Part of a small language model's weights.
Size: 8 layers, vocabulary 16384, 152M parameters.
Training: a variant of Muon for these matrices, 1074M tokens, 8194 steps.
Each number is 500 + 50 x the weight over its row's rms, rounded and kept within 0 to 999. Layers, rows and columns count from 0. Numbers have three digits each. The size before them is the row's rms in percent of the matrix's.

# layer 4 attention query, 1024x1024, rms 0.0566, rows 593-620, columns 256-511
093:460501395474462576483505550446569432558467513479521445487575409513521481387500537395458579492548437443516533539549538455544508470509530589484494521478560488505567439476454441534518519536515453466417512516525605514558425503482456474506443461548459475438475454432486373532527555428527447522431507512479413518507582499424555461591498505492508577527405482372431540512481484531363483527513433574476513545438516491520540496582478493463459480475383561437485635506492476453449552369461534532445464477528472509494433449437432507444449538450482467509554547429408574470483536455552592556453491500492553494393528555483505529555456473416524463484561476482505476575546554424503489437487514503487485565532447548452435527475498532532446508488502507513505490541585481504586476509485411
095:504463417526484467439497484515560522452452459534532478476607496454452547473456502628516458474563535468471496602532496457499572452500498542454514483457367423444560470464386505541484404505462530468532519499497449447469487598480470500463502484439526502512436428541458483530492459648438559552508474509470543490443512444500555471447519508529511525574498516505522541528436456548517505521544449543471565445412468464524474511553549487469538599441532512447547478481501492526490591469456471463474512564544522453467508566507538500508478553553457492475547528610530499506566479539478484490492559402456427496529569458521501549399523602508552520462538514564409459438530435560409435470570514593469468378511530525545413542499424554491522536527651439487475492540498482489528492472508469
095:527477488435509505537636408563528409579540537524516442446554516494492504556630412461514530435503448543456405512517521469513513524513508499399489536504449515551544438493523548585595467467550527464586507500423524532470487543451428461482478480483488445440494477561470494502532423479477477461503502573543482521456508380544516521542528453516390543443541525412482474507532480484517397489381345451549496628451460434470469494428520501491511462561463553425477473446557557520449467503666507518469522454428487512448454486532501492544482498553493439499570531496530549488491480481518450514570503495613472478543470599497517462499514483562522439554505505464523507478471573463587467451453427499618422422493536477577432475420504528522585514429457471523560557454493568371475463521453569
093:508441522415485543523471571429550602549544484567469500481594452538470501519432469490502568454567548544475450395461596506462551430499486441641548563485542508467477531499433506575507506485484487512522516476530517535510518496498474432547501458544537527506468461526494527447521468514558447506568503546576484426533470579489458580496564550493495480503608547438477495485583539380469574550371459432533445474513465504560449402457472590469509488533440605553516419461545503510567538653465555540556482426567481428484435447520532491462488475489406553425509492516592575562516526517494497454529502526502446450546475526422525533475512527538478467545578565452513550357494471538419582489502497496449455480591478487585549446505504436424548483491508350450457434499496609429475504540551512
092:506480537483513460490507482505505622545523501475526468452524498525502509516476462399584448474582537443553559554493519447465558506441488505519425482591501457453436517591511559573564529521553507544469504581504478391485512491472552448424540478508564461537513459575369582512528478558439531486537479511487482481452450489585453514531545508525522413476435403411522491463465516458468556475420429450477494485454486475487465455450444514599582467456569540418432609540375494484438607513514462472432525500543529528386470518464478580451420523573460504528490611547509540541502535562556505504526461507480489454510516548444535510554416533485495571392484456643496369543553467438554515471526515500486528433432544461531577481442478573504567464518548409521508508453436478370521453525493468
093:479549447542528460488456548510600471513472555509515486437551430560534578532497589528433463469581519453467539497496468563522501515522447443571601543582481526651518506506507443399448561517427639572548505549572478512512567479484479536486502494506472595509504458552501470538501513427516512560521492475549376502565549510475389546498464497503443547586561410632436429528558516537496529486589501480574489535490491421454535530533518423582434533464501497481471559535483570515507484489594545403527544549532484522484545534460494514488463436534594430436561570547438446529430531541491557514513551491518469481491488429555510415482406445452561462419561489595533506452482501535561378473424508483517508490450476427491528467591491565372489495482524568512427426530612495559491573439570533
091:425520432525505473576493558597565477515456498437508563465487564526451488512482560501555417494451456536456469501471502454508445487452525446517429413504562400436481550450467483530492478542491546451486557560444534504477440539500539421440474482523509559583488513515499564537479532516487513493427477463500502447523383507555553502543483514551478440534521534481497476554456473522469445451555482536512487458512464536392526447487498472487457451473430443510430423580519529507464559529476594412519529496464527519443493565541481644462472444468503493513479512498480439428592467538491492399548448465497511511470603524464514494412567491471540460530490480455486521565504487486472504517528481445456586482521410472509480579370512463530491487473571502497535435514444515429541527494494446
095:505477528483551553591433406461495403539547523471499453588547471522529491517534536500598440563438529537634458550397416477515509475523530378513553454436491408505500490488484515400501560571447449463587484493473560488516391436462474514600474507439663540488493477541486562560576555484417495558484479478515557605564450511421457563488411568546515583501432502493539480467344547444464523370521488575512523524518522525482599479529523497583548521437516411534579435441534437419514490405453472412522535506500471504444543621465505477505557470470546426536510481439563457532507429519552480596519554497545507514565489491554528487487496613522582578502455546427536504487468542450530563469479534506459443497551545500508420524542557499567570556495416495531469539584467522556547523545491475
096:537581500502484535430519508524435521435525506445449451451528444473575563551431476465518503573536453500512560542476422531483494463534563432574533478523464496526508431536534573447493639565486476537560542531518473528580530402437560532518596493518486552483504420499405521431446463450397563504516488535466486480450599457529443447524570443511501459446568575469455603577436422435472432525444551479455548483480534488456426422567560565455514599449504542438539552512439492526508495451514456497510484567537539466343531593522441539498489418487532536534540525522610538357457386510530351494503508550512563463436465526490519459498626491521482514486477501470505509537478484513529524557419463473498471473545419497617559549476495480529520495485532387481580619537499483439508500471512426
090:510547652479568431478580536471472478459429611565480477542531467596455535440427535413526563518399557500483460610467485516547505538466530449513513572498556525528485433576543578514512602554482483507523547471506505434449474508516421452540530544535538499495575452519509451424434580461520524456526483522567649583436499583545454490463449482528477555519563501491419489479423474566496421409568443536435533583411476547455498516527477581427442437527470452462541522482400499473423503522515512524502442470404515463462486516461524482578429431510439476592475504474601510517532613502503453502559583468499627493430519560550508435505508528409600548504400571600486595488506574565407482547546443485472520520525495536421591398501469517476482448579537588538540418534597489536528574434444572
095:419456529500530365572413462469505492582468578512514480472511539559496457465517523424517472569493493419465524501427436534480522505465490509491502394542580401598511486513628541548523533469567482631537442572469530494469466556551613318437576459414436482495477554484471530550565469515463547481422557563497457556574432528544513495495482451575593455505509567524507534515520428528504455458464507509461602513553471443496489504509446546515399530475457517473526450594548455519532497527457478497511486509526515535487477532495491536505539480524519510525456579538504516519614519480432544460407419518493533458392456475473475530498494491511382524501507469526518473505470517447604537573542571476571447402487469503471508466544535487488505502409542493434493566488618482443522481534458463
098:442639603489563399455463499481505566526576523481520475547506422533518518444480415582459532578467471538538523472444496479496502518533468558475434543473585500471504536436467448454465490460406495476433583552513449508472495479532590549469439517530506547407484495483519544542535484440520499435514466489472503567593586565484486519482400534525489437477449421413555552499594456509463461496522474452559516490515481494402542535520443555475532566431527529495550485539407488478535444594422448514499519495441445586514488442385574596469581556504573463501460531497590481541445441629478492536489392562513452456468494492565478424527551462402560581530527501520506478516458521513449533486537517441540454543527487495535516529439504521484464498572511552496483485516492491510525420555485548
097:680460318532552457453491413483492610543459547521452527453520577553476439522515520613534495537556568407483480449525458540509524465418511565497475498475530517539441497461491525529571530494457561453417608514470498547398468468389465485538463497535484457639464528519529461536457560459544595518440577517509510494526455507471572476484457566419525503411491567513434518463460525525483423460465538496539546477463470434601489481458503561557433504505503573554519492475550463485522522453411566490464524437449497496479468529557458468512441526468449482540531522521538558449480530493511454518434516568517509547502437425552462507493486556495519462594512497476536474577399433424390479595575534502540512539497581521537555586415449499513425636612480536536612504499526499569509465451396471
093:537491465434479496519420478579429490551520520476539427518487419535518509500502477480446427412522487555504536417438534509483537503529540532447589538432518491486417421444424510361453529522518542557549481479452493454510452546505553581542571472440528452545480533446485494445453526514537540511582550524515529518484378522546419467525493462495501528492398452614557492440490551491554488504501551469542395553473484422416490501497496485444488605461530503476518480550425408483506463448428528495510526522546536501447568512531446597574526521572499515545526582379476482573562495487531417487530449537434389545524538503432473534505503460606582577543535432491444443553493425580499487544600496587481501465540546438566492436435499494529479427517505510485443502474511510534507483561566472
093:552487474555519507554432538462442518388490501395447563496444484465510465573542484506569497491527507529522521543536504388509485581514447432465419437537467491476483476561509511435524471503475499530566504465493529569568533469554501500531489469507608463462543445521499373526484514519437531473577513497449543485512553457454466475497451562548444542475497639395463457573492424500504514565555516473535636511506513503414517507401402513410463508447450529454505544560440534515444527565506498485534492570504507540434479471464456472500503483481500616520599520487533455541631439559487580569496471592539470460523573588556473461523430537495548433501401522483556572584571526472405452484557437545469568441507569517387521454517470474540526500555485518472544521505537602436483473405530505
092:439394520533449465477575366514331462518472501472424435607574521528522518508423522517626516438483421544476529555454433536637557441526436507575452523462546500505492469501392446546476477493486517474556482427454411522486494479534497471510437508511457480463468475405533471496409461500347564511460537580502547531585528621626525488504415521551453475536458499532490586457469509459552444487480567494539476553399525494524461567405485508539484496548612492468557450417531480528524492499566495492522531446489427466545517499472585517495593372507530548422389448550537501571533554545494518444514483496472501510447373523535538537464480454457481567513527504511508493605506493446488484568475466455492535543556474491425451540544470532535438542600409407444513568472467480551578503561523495
095:437589526439507532481453376436527436522504437523518537460434442563506501510506465397383393485530540461423508464473430470508516497482541469478547392537540423506501469491574484471560498512488544479590569447492446403537480501563561502488498536526462562548495567532553569542425576481519486557610485532467579553504497468517501494553488412435545469512478487484440492595479491394539479523541472540534460511476567455413453389507454585412523474495477552372460605559420445546531491495586528476499506522458504517400433524514530484508374471528452606456392474463549524546483484660452425466496614506490509523507475411561554506407580488461490516499540395406463467536512433562494519496490429484413544575553544573539526594509406456470525516529464568542550385475592428540483481498497523
092:605488486455459434477524541474519401500501437551476527533575541454527442464455530411585551423507459544482437540501508509482405538471543565479527532398494366508529533557416525473484408388472498575517522576459529436530440435470538511470536469547471361401531559518548526551492469472536435457492550481470489552576479495510425477519518486479473518579524516525479509510376592549548485460498407488578420554522520449540459539516473518431401520483477495415540436443476475504507473448495504542479508521511539527415507537321466522525470458514438581471472463544464489537508477590462472544541449454477488470468620534574593428566518537486512505424513551509559555466625539550466553498497578421560543483491478494496494458491470425534516436491396489537493562519443463508438478521486477
092:455454448430452583549483469537434510476452454517528478419476555494537519508557458528497533475518439523498552502445498429602557430477443396459563487494482532533602461476507467495555512408487452455387554550442580489468563491513551522486455473443520545553455504484522400433497548438499479542475576482503450506535486497528480517460539522437529575486466496481545496486565406536536488446395386432450594389487525555454507545480596476435558499596474528551618543490547530475509477487393500482514436527512604508485584480503527455478484492499453416419572529633376545497414476431482533426463605462425438447558551567525539494528560483484432494478510528458556523536440458511436492419579539589560455507535521483556487440461512493522461448461521457464512478492503418438449581486439498
093:499501495459468434429440402489383489411594524445511482512444423415459467554474465526501471495472543619534507496384525476545558450510462492497455535492482583474491472527502436468556458532474485590525446531537442519505500474442538533494554494536474472429461525470428451535431558512484496420543505552418455497477471469517438534532611449481518497454430468496581415441518489418513527386560536527536451654449622481564517545383499433428520456497477540579507441471496543499545492429432505510513535486559539580572543452484522500466530519547512465472460460485491447422534588439562552475567545437441450623521532509452590512545458431528488497558501522491513559575558491469514465526460470579593493579532532385489461505426518554422532523619510432451465518464510465518589486506482509
093:410520503464504419531465345562537542458405448539464504503449490520493469482493451589443489468394497487495542523523484536443556539473461546493490441499459483427467509514533453399513544493444495517557415530535518509527536446489473544473578546491506448523438416547524492567480510529600483580549467533435479560512513486428495526577544431482524506504466473483537513537476539439523478487513463423518616540576486511548486523516462496578422583506513589551455568457432441522440595546491450462543523433495407504515507444506383577504505513456471612469450439504449515499592518517470452545442487500498467557549459540398488528464469558515522442458565511473533473473528566495525531522459485540514504560495480478575574493475587438495495528502445681534550471531505420547502501502512580
089:600556520555599481522575465495492437470456471516455546494531503554397471555465380529471517542541440484499480509442493544462523510530492483485522531514380395512546462568460517538457441475455507422592409574478421482618468488521503449375597453498469500500453467453468518424369484513546503485551514580488567533508410525475494384439447562461416452454578419480557486481442507482434495456539563513446441480481506497503515445445427602510503501491590556575518494551465513408575436438526495533565465512472544515481457507529469511568559487539507450483414504538546506553476491574564509523490506545566459550472482475476544494555487554402508525549514425484501558382561504431601505583525480593465560448560537554485517515448508447501623476567447535430477518466525506468485557460453486
094:554428508416452539564480524560489549436451500572482538444405596511495413529489570505502479549469467572570417497424570508530509524574478496401367563502487436536546480533552561509561474423480507482418412489541511453527415550504542559555533540461556429520497522635462481550434541507441485574578470460493477554649510457509489485456496540475570514545414422554472489492538522566473516486542498497570428524541523497460447538494498453490580469479570533492528494595485441532505416532474448497546577519537405471506532566529452520462528486419485552509423515534569474529539543468516531489505557421499374438554524535445513574549454420543440506410449448439501511469533515500459429450465466437510564487503496466515382509447442552416584438497563369459520399459473498498585552455425494
098:518462571492506511486561560546523449553521537516429397501551543509549516513499531524509590389481501499538545467481515592474574504474490532376490534474476528497488542492418445550437490396477478493559498508570491532556447575509439457513465509556485521440471503494538518549548460476546536539519589545524468496541387522424451518473503525532408503485487530531484455494587574568557515480532539486449562547509558536521482539565507397503488443489472466497458547525536585408470456473425465533541508504458591552471535527505540504464545538495492470639452533504511492504505509372460616491466395552484471474515514480448474594582533510602397445512531487449525436506438536470477531515456531464519497494491585602535486518483623507449438556529566499465464595448552460423429498453441533
094:425490530521483528456422454504563513618533556500556399454456542471460340397500456517429473524508492537503466478493509445439480506597438477440523427478478453437547478508432518567525423504509594467517525511558458538544506551547550451374529492668482475597486505398577522486496512506501486531519501492609411500514533569476493476484440513497488506457473495481441588489518488472507522416490508401492515519578487414475468508542461486484530459612480510507493521485549626484586514602486450557498457484516435559470508464455447453510444538505497505557470518523458555466512517524471486448469492519463501463552511487433453477523612498466509572491452460501468430452579533410471482471555481450527521523485424521535467503524491471409589566529464479505573514620563455555359411511493543
094:470579503494480476597460457506506466556559462563517560529554418472403387439488515494446468484524512452529614495468499545552589550513525547505519518564556376462507543492418441536449480556524516517469519575417514428506510420574544538465496523447541625466668499651457507546413471530563413432466472468452519531628514497553442511542498474495483459524500453464511478523497483546551484490556528424639493463468455445552602534447533540493551517527542495558493442513497522569448537530487501498472549508619480491442465490486435588502484435563504482388504478475469467579490398543496557442547543454406454504569524487554410465445550505543516500463479462492433432389509566474522514433474619500532428503527525482506455456474546528552465533479538505417450471489546638484481540503537464
091:434499533436457563473530521586385580525592496522478521427554372496427476528497539546517465550480501525534540602530522488604510559517474566461536586515389517491430480421464461464463592499564450515392447396467528454460470488494488528459432518563503489463516428444490494577544499562566558464511494481512517438523578482502488506521486544508580530558486534513558497514477458500521442515543518520451582504515508520542524511504466430487496485532541502482502470404600517575516419533492440487538486436492569542531509472490519508570469482552581467456515531502552463525518515627495477495541520519584382554494375510540456576482470465453545552579450474350506601462560440484516508518612448447474509432504447582514544453511454509507528461538516429430478570532464577539508524545532638
092:511534496389483479405511455553448503469552489522460445458594482495474504518497537448495517462531531460388432618440451562408429487526498469514572565500483557482502491531547575558520557600456511515477585567442526517435477541438538604428568531523495515548466421514522514478488561485459489477557485504506575456493541479421397514491493440504467422409532493537549496435602473479497592555462510521498496438472462492466518483488497504481508362496596406544605494458548550519576521442448497548561547502518450560510378605526511507440514493468464637511456486456542494435513559570437523524557516581550463525508534485415442454517476539574534511550457520551650419488488469460513461578487517486491504531555454529566570510484522440528499485581500363495571475508490572510508436440514475
# layer 4 attention key, 1024x1024, rms 0.0544, rows 593-619, columns 256-511
095:550492467566592494663446512468531457396448546447422551509478524509510499493517457460521383547408532504498508494594438530516539492501492479473505539473545560573473442530501567471524465492510496518470461457450506441451527540526552454446586513421503528493370462497473474409454434531551527458575512460387495495483489502451623502402468475524649495485478505597497661491609423515501534595429472525535567534566527456498526471482510447561601582559474465414453499480431595572505565485526504539446547433547513431613510519480503488538485538570463505526519537499445436445483473548485414445471460547431429499461547489531584613413580535549471528514505513454510445484468466552608505497541449476411432553527519384537528493501463509580507429392485480449564526585531496527459543517483547
099:418466472523470488471498564465519452483506490541493547508465550467501496453468508471403480472554476540490546603533479531543513546615477511469579468507526505515529447442426486517644574551513546462293508507518461538439511518516479448516552486491453522515544574511444475419521589506422497509377504472486451457484445503403504451501542515443504537479433454495504527503498445498427503441546514539537457488515523605564611490506466511621521362450456541459462472537441387559514511443531499638516505477506466470409451541504431452558580459416545410417550543522441505446583474435445529486567459584598467485501577546568568470561610525539447522540469540474545571524528410534492558649436512466438470522436494538484443493408582466483485628495463438506483525427501559505494448548431511
100:489537512443488556597622488570535515530611463534439550467613515562493540441464478422491519542477460496430584520444524510516475504458556476361503490444440488461472595429427473464365493477461503515445522608478526497547483586519521477539393466469520574489521556493526498494451506536445480459451511487429521505495522496479482431484415601527408531464523446498508520483494515497496481500494558555554510544540504534640499475513537415626457572501462518471518406558429544502500559408470432558601597501525497452510501500575509436476476536488542476569516512449559541528445504529557502567450550549467522547544522514500450595522480618459404473424491473476452503503460573444511483452480496338437473525505533353544474535489461459477516527433545448426467528565548529566521491553648430
095:509454434420492586505544539523457479589487483455442456544652580577520417521508459555505518487479445510419480457534534448514541504513486507581523533394524531592488469435423505494534542562524511617549518397514594503488519542438525490555569407548462470515491573467490502533484514512524516496441485466491568530512552519462506481468526515513584494489467518472517422570455503540479574564514544444564503531483463465519543524572540486494454457496464499451499506483577535536537593544500564470444573470597424497485543535509539520539489458441442459457619565446500566458533467468452481530475521426508546555527520423519379506498542441537513542532533561450476493500481482479424475512420506546559506432517446472439555486542492506490533603406529548468496462463594493450527546540520437
100:505471403460445522500584457488501440517447471474570531441518457527520471591473488456497578530488438510490374599526451514601441462500521545478485394464464491465453469480408469470474547523464546396566416598516531525551531530508542552544439502595520571530534517531495464445513490399457564487506519604556421573426508483498473508491533473483604618549471608543525570503514496530427486579505495519438500559509525466523523468559535511476534436494461545567473485488475556620594482388477497503456619477463479581518482516471655519510576531453557480544581431442441484496494473477515529551430450574510507524537452544569444554442515548516492507508519525519493395506585454550510427492558528501488505510539438493502536514488452454448601469516627527534455466540501505479570408505446510
097:464549518532478466506445491492458529529487441496478550520474503463474516525537513488501436509552470560517448517530439604473466439475576557506556505466538527510433518477570470448529531562481563496468549632513516539498692476480480562523463594490484377511426467532490465533536491419563505530562501525467432500527549500372371521483507470572546560433507537458533544529513426512425422440516421443444495468399512540596504547475559408570537543491588458473481505501520402530514487602554490547583516461541511527535459571391493452491482588512579556483420474553564466501479523469487590447496492539536499509588501478500476516521509453519485478589522491492483423523505536531530639480518504574537546579503475473408516517543501461407449552430533416568584434539542502494468460477529494
095:460523515505515590484422441521510429534553508403490500497486509571524484479570526397425484470422485508557464512446547436583473465486534479474479471440472572554432463458453418442487492500416521582538478557432466505430507498444436507519515428559500551540510483510544591498511598490428547571500533364453551500466423557501515509500584548492522601485548483463582524448498540464497454511591478502534506522550568554517369561493597513464445486581513484414537532499494448476521521508396552483497484435414501379615541444426420525621480481544547595532533490493532554426504541569509503506448522533523557608499543386481444408453499484598518594564515499510513461523512465521509444539552481551546450497523566522502480513566460635453426487497475456506479404490525626475473475575494575
094:459545476531491491479463463529465605451375538601535567520575433528552505475567538575544466500501450504484469357509409552483521454462538480421460563511478442451475554466509546632524519448502539426501491458465398472518467534483442492488452566472522518501549535499426502441535537421539528356513502465555471528450588575494419474529493454456546409454568491494473386523540510512587503478569533524453406536483528387542561421647578553544476444490506478505465523527497509458488458494593453526449439479505543499511395466480510442545575598450474565525558490556448478458530527527536494478534450506462451519495508603503500467473469491570474458400402481581517593404557573556583517477559586575489455432499500461462546455493480497454461530475520576508463590478453532597572438430536457
095:427485531438429417452554488580505518549499440473519526506484480541406556493454495492513502562495547585515437494476459422576583526468606450447460563537511524492445503592427488534561480447589465572434501612567557486530410509470563431471525449470556411524465535462546461493517454421519415582549521476537544495471485424538580518496482521598520468473413496469465453504547462592465408566517511623431433507587483539472493580463490463496570541505516514515505496417458560532417471556467485471471491495464545469467465523514470468480473425470485574437587526537498516562541558500455525579370536443515538487532514545346501568535443503605541504571521521418559365446526500542411418549478534503516474462522509427507535514531512514452521421492538460485496518494422531538518465483411536
098:548467475544449480523514520476464562487556545549465431536482539382515458448555466446516483517552466556485503548395533573520516514485493508471490665424489502501444471519427561497486538489514495520508446418551564503580513467412449483482505448497564532469575536550490551515574410485557564488455469490494548432497412449433458514460546426550465425470476467453490501521570457498475562477520465507518608508451429499567518520524468408554559460346536448420395472551413462573538508512465567474473510513490526467524564489442460528511445597525350455557530503504425548545490457438454464572534514456519446601474404425612404443504467490544508465501495523514470529425481473501582463502549564518495473453497603517585575604489598524550470572475474433501566462465506488446549521485481571
098:533582394431540557464484436424481512428499419527580576446447517462496472512531490466470475467495461615552490508473519446500477448396533512519570465546571473486518440497482432361534525403500500499496611567539577538579530429527445516618467532495516565554598517525508521499445449526522523430607454468506509500535456461527515539480502502461529506483452489473445492476516597466530437471585545624531472506441533452454560445554603547552500494460623504536448435510464528531570467488527509560468406482467403471525468448457576436516550444563427504561500568519557549497581419493543603474410487549518565488588538437531614553447467536573575436499544499435510427507516482553453523502472497479504487505448490525433476537392557539470492469477503544554461465555448450457433482503567448
098:501444469582488551470399565570520495487445458505382527495587508485456524512478543541581452499508498459462543415466508448486509492571509474540539524546575472519522440514572555518585482558464467567577543583498577406480426475524462460523532477486436517507554466464434442451495445468427461428460506487479533519622397558560516528551569494460445472535457452478530506487504533539555431549465468489448522373525578611524420515468570492549590517567506511507546506447399461588452376568396567497504462490486496476486481439496445489547465474542459510477518440555538465459519556476534477455496520482485493422438486530463522477502491504464520541494449483595567471496494498546444510464523382567471392471564482499584488431465527448525515454452392470454515511476503471478487554530469487
096:507362513510474497509463503604499486431505534472488560462533474440546548469578556506515463476513448583457434583551564562430494518538535521422538467496539550511469561424569415485457542449419581523442496420432500578542573505481566585478472454536504541498479511511466479464481464470503447512503512482542508440469437511380487526504516472437491438534446448429543556573583468528426584539465529403493455437584375591461535481549505503461509557456550568452535420471519512509524568521464596492504498460558431503478536512507588448495485455507576423496527536480453447535480456495467577438558527459474496416551414440500538437524589502585490562513556562457452588480480562568453542536583451471515492505387410526559520513508472447443413476436558534542448488535434497412559526607502510
099:571546509470543500528507476444428496545523479496489467456347501443528507498497457478529519445422498502500406516506485518451409495536453561494641534579501513514507448468526525487509511479479565583502434505480435538573569507565531388554490539463478499496520468532479492561507498487535518576470457514503486498485525498442513452412497441521414461509520489516517599410477414486518468516525486564544465488454509461441522421495441459487544525468498595464446520548546561557522470543549381545463532401478545495503468443428455448463494507464573539513490505621422492474477517557495387575493503402561394484481485475523488622490491547495563575507555531597529513489478539479534412552469404442532599589521522570523461531475486609454502570452538548482562464496534449480484491436560531
095:478515581497431537458497512507523491423519444530474486585523568443416502532455474609464411405453494526578620456475489441515476516469424555451509474533430531509526478564404473599547532469491458544616482479437484536512465482504504485484508587533548442508547496447474534543604434648438489514463492501514532502461564491553587496461534422479489489534402520499480512572435570445452543525543449492525470450407474519579568583494468428520537466506554431612406518442539466476416450481542532538577502571558471462500465510462538423448550474518593478481439499511482501507481534476428437491497516472576453377596539509414535476483572525492467489527567564583484506534505459494518565490425526469473491536526448482544435599565478474460493521402535508460373498517401445554478410435464455
094:561607495517481502486523555495439520543462431501531553463515461527433419517497593472510399453522497386532435513541524463524526458515444516564480428442542393463496434492468476619515507546450499496467483547484506518455554447462533550461506511518449426512510340619520520471520515509592485454477476472506506557517454481524449504525376580480527443489541515512456445537573477538518472563549498530603585477449453501494540465488535444427536474502498455481376367493502530522397515555459377537579455441407394428538580509454539417509468485458504495503486474577422476487513425533543482530540408580463557541649550518569518476459540522486494455553554612501484504601473493507495454483432415546539481430451483497554550522465478463467520499566522467471452452452458558532505424526450505
099:433500511463529520420431470485473524510506554482576557457517512410470473585468468464544465472440467600445533447544507533536540371449510384553416529426545411549519496482432446555542500526636426445547471643491449387504475512532554448539486420547498486475442485482556603468496480523572561512506533465603470566479469574545562552560564545570409453569462442559539414479419553462476436581536518430571481495507554495549497660531590506519487560529511531577525561524445505521548590643494450461485485481519551532433465483498495576453449597435479557554516437476454556551533543527494488543460580499618496509500543495451466483559535499583530555417451428524457522495481603402508420428462494550492423541406437493462469568557610509557563479401554508551525534497432488497535479569530478
097:420423519493431542445461594468429532426392482460612500505500419531394437468506511559504484490437461443561480555460444458438583462514513545423485467552488513590502494478435506509483552438548497494530459517477447487507554507494403533443542457512501514544484542483538452410473508552519493558534408525498607473448490495523472472497493421510448589506556479547407556507557577413434475504566477479572534540441478467551475498511523583530565420466485490468457544441530490557585487551473494518500557500487502592472556499482484453571472558576600416608458532448519431539499417514452469524554511555520540379566516545470465544488533511521457555482460453466506440551477607478549402519564479530509504387526490467461432590520487460395508571486439523430479376479494478495530487491386502
091:510468502485518536412534479524568445471432536450493497512470499480515616440526536512528431532524513450455494511451583531497514416505536482510478599458525535477420562457448441545591460555426474468450486488535547418496376442527467436480556514395586475565418509456531443545514508518560539557408534499443427492531629449494466513534425469607515523529528492544527582493412500511490413520494595570454455504537516387560515493547486399455556444516417551382593459477495383469494583498372514536477627496487499514503593471512496506582383461459471471477508520502438424519497584544501578589407477500575499440503488464583514520546501500525436582498529556482499494456510501598464517530469518425466531578520516450395527492552443509484450464558544467545588330495594512439483491464535465
095:565595468491578474409519510558426445512429495613516486589488464462603442523465407511568475527492502485442465530478447502467561463557581523564512509524496528494474522490536510493550520534506508393440436515436520548541451424515551503414523436523461436547543504508536521366572433513509462530522509636528544521456499489387421510507528503460599412473529409540501529528432512471530563581442496464542579521538436415498532600373613498497463532569561501407470410502476435435475521578455570423434501528511496514593515541506514481498582498450488537492569445387507536478514480532509444526552453539550496433459471552504479503544477543388554452426534512591538492496384459463522454515503559528585575541470541525515474449492574425434520530462523541441587596517509475444454535559482578
093:431514556409460579519513552589484580448491521454451539437536519572485492443560487463480472535521442547487454409496494433485510520505486462542511431471456480522568486529524515511441492500557485503513543485487492547479511466496471501494571437483463509583496501453556488481444494582522582510444445460544476443471521559534486523380432541566526509582614444467551466497475436509497563499510452574491331599559419431467528586502523499502486509478481557408528433574396516500434450514522590499502507393411485556539513598503433488508500439462482457521457547480460486516519476544432475421577541499541462558520572500582468547534476522580523536488612536554535527464518460535572528475531529492564440456450493557449440416525450511409472499461481567391457480527443517498472477524451426
097:530439522501544519449544538577466497433387478565586525481509411562503501421566454552494501533505499452544531479604463465528413521514521526447535430482457445616574541434488549534547543534592506475550583475555567500474503531528472566474457453498515526501496478442454470511501514503422501418523593541566632579570524514602457556460550558525496476559527445460541560452467505608477469426574456482491446484529555470515552496481532524513513443445531512437520453486446436447496485581522515489531489523523404392513475482469424553493491417492503514490436498551438522488558433402515483506477525531508487488499466557501461530567438558485496497530515601554497483458489558475438566464505436460631462552465484433365510531551508493565502533420387544457443552551529482505570513464481565
096:442566538482484460502578538456494566504517453581487547497513454518430513453557490519488438432515512461444529551508481429465467506566549429525446497488456427416435512432437507529560515511492480442494461480439567519528561492518466491535497515552493491521565493538569565497494458532522437500486524545518479509484524469460471552424431449438513611466472506504479484453428409493549519446465418425564546537483492531569517336490537502485589466532432545619481518563519499479496509579547441468499460579553467367531534449407514452473481478524496523456485444543595546510475509588449535621512614551486450551499417508525489456448429497447571543489562501529466459441442570509546634488473555495405404462545450576453445419495465371490516530481492530474471506609548524454458439508458454
099:469469586541446541454402501375447543516486601452461489543414500465525464576537478529447503504586491429498524475395506549440418506510616513558447550518523533533516558461510462523458556524541505481454611457574570374503457479566450362506547588484441450429537441561470531480473535569579565548478518584482519551452479557445542527482464346484544414575483428525466497429474517449502412456502597458505424499499568491451524423522532569438539435547548544580485465466530476558426460412465567567470517566562500506575557484584542544491427528509510446505471557484553558546443530443453547460570543578537489514429492485426440430502505422464533479521500520484397531529556497505456544485483522463472555496449490497467452447500509530517569597533503496555518494453567576515474496528445479
095:521584515574541501577506569633508436478460571434496477493552539571602574642503456544479434492427491519462541416440499427588582574547477526462532472486501461430489498545496478438482465509505446525485588475497485514521459436535514476586421466503433630367547588544539431437448472412434500524437436417492421508512468523492467463557526446572440544501499526489505468490453453539494459419492563515540479467481549537449516499457488459540531520444457418518501512484479350597464481538535564491438532507493492585486556512532459556445537496555516556494638535471495460528425506605527444482418548460477434470486568509596542591549497437474575482505424442530395506620511502486423482534626457575488518593493420474466463430462490537472532490550504519474572598539532606489570530505445467
096:461475510576482484478442516480469517575322578469533486494588505444534566415473635477452486497560557465508524537527487433499547504442514413508440465485394464498560624450537473545510569513470527444537435485503553540446450558441459570503493519504534506373422448502583482478600416454499545459485490413517563452466493554588499481533616468513502542581521541466533450490549460466536441519542557475519486448483534491583533517550447449498418501513493484474462600491462542514513501539386560523468460498483450484479530616548449464517497520560490526389451467484605456458482455518540454420494524543495544522505523446461462434527393430497471478447542469533512437417528438488548475482489492577550506460481521538421517520597460485519597509565544494504474460575549486565437448496427466
093:476467527565427480513510565479500437475583510528434458483533534453505457526445555609527537492558429486541431443594509491548474460412471525476537498493444577524536494492386437493525455493487524478510553514466507482460476534551532541557491580406489500476542509580519459440482398487453491606535481485478562442508601463462517531539472471462428432524430507509438539465536490472510528534475463458493491530502468540485499511508488551514518539611524446571482585533637508433531390464440592481524421488547429438520559426440477444432508433549491525536554465460391543468502488545431418596473464485511509449551529560478508535558521499464630471491481534511533527566448436477341546464489453579523494590476502437502510595570426462530481538451491505424532506561525525512471380462505483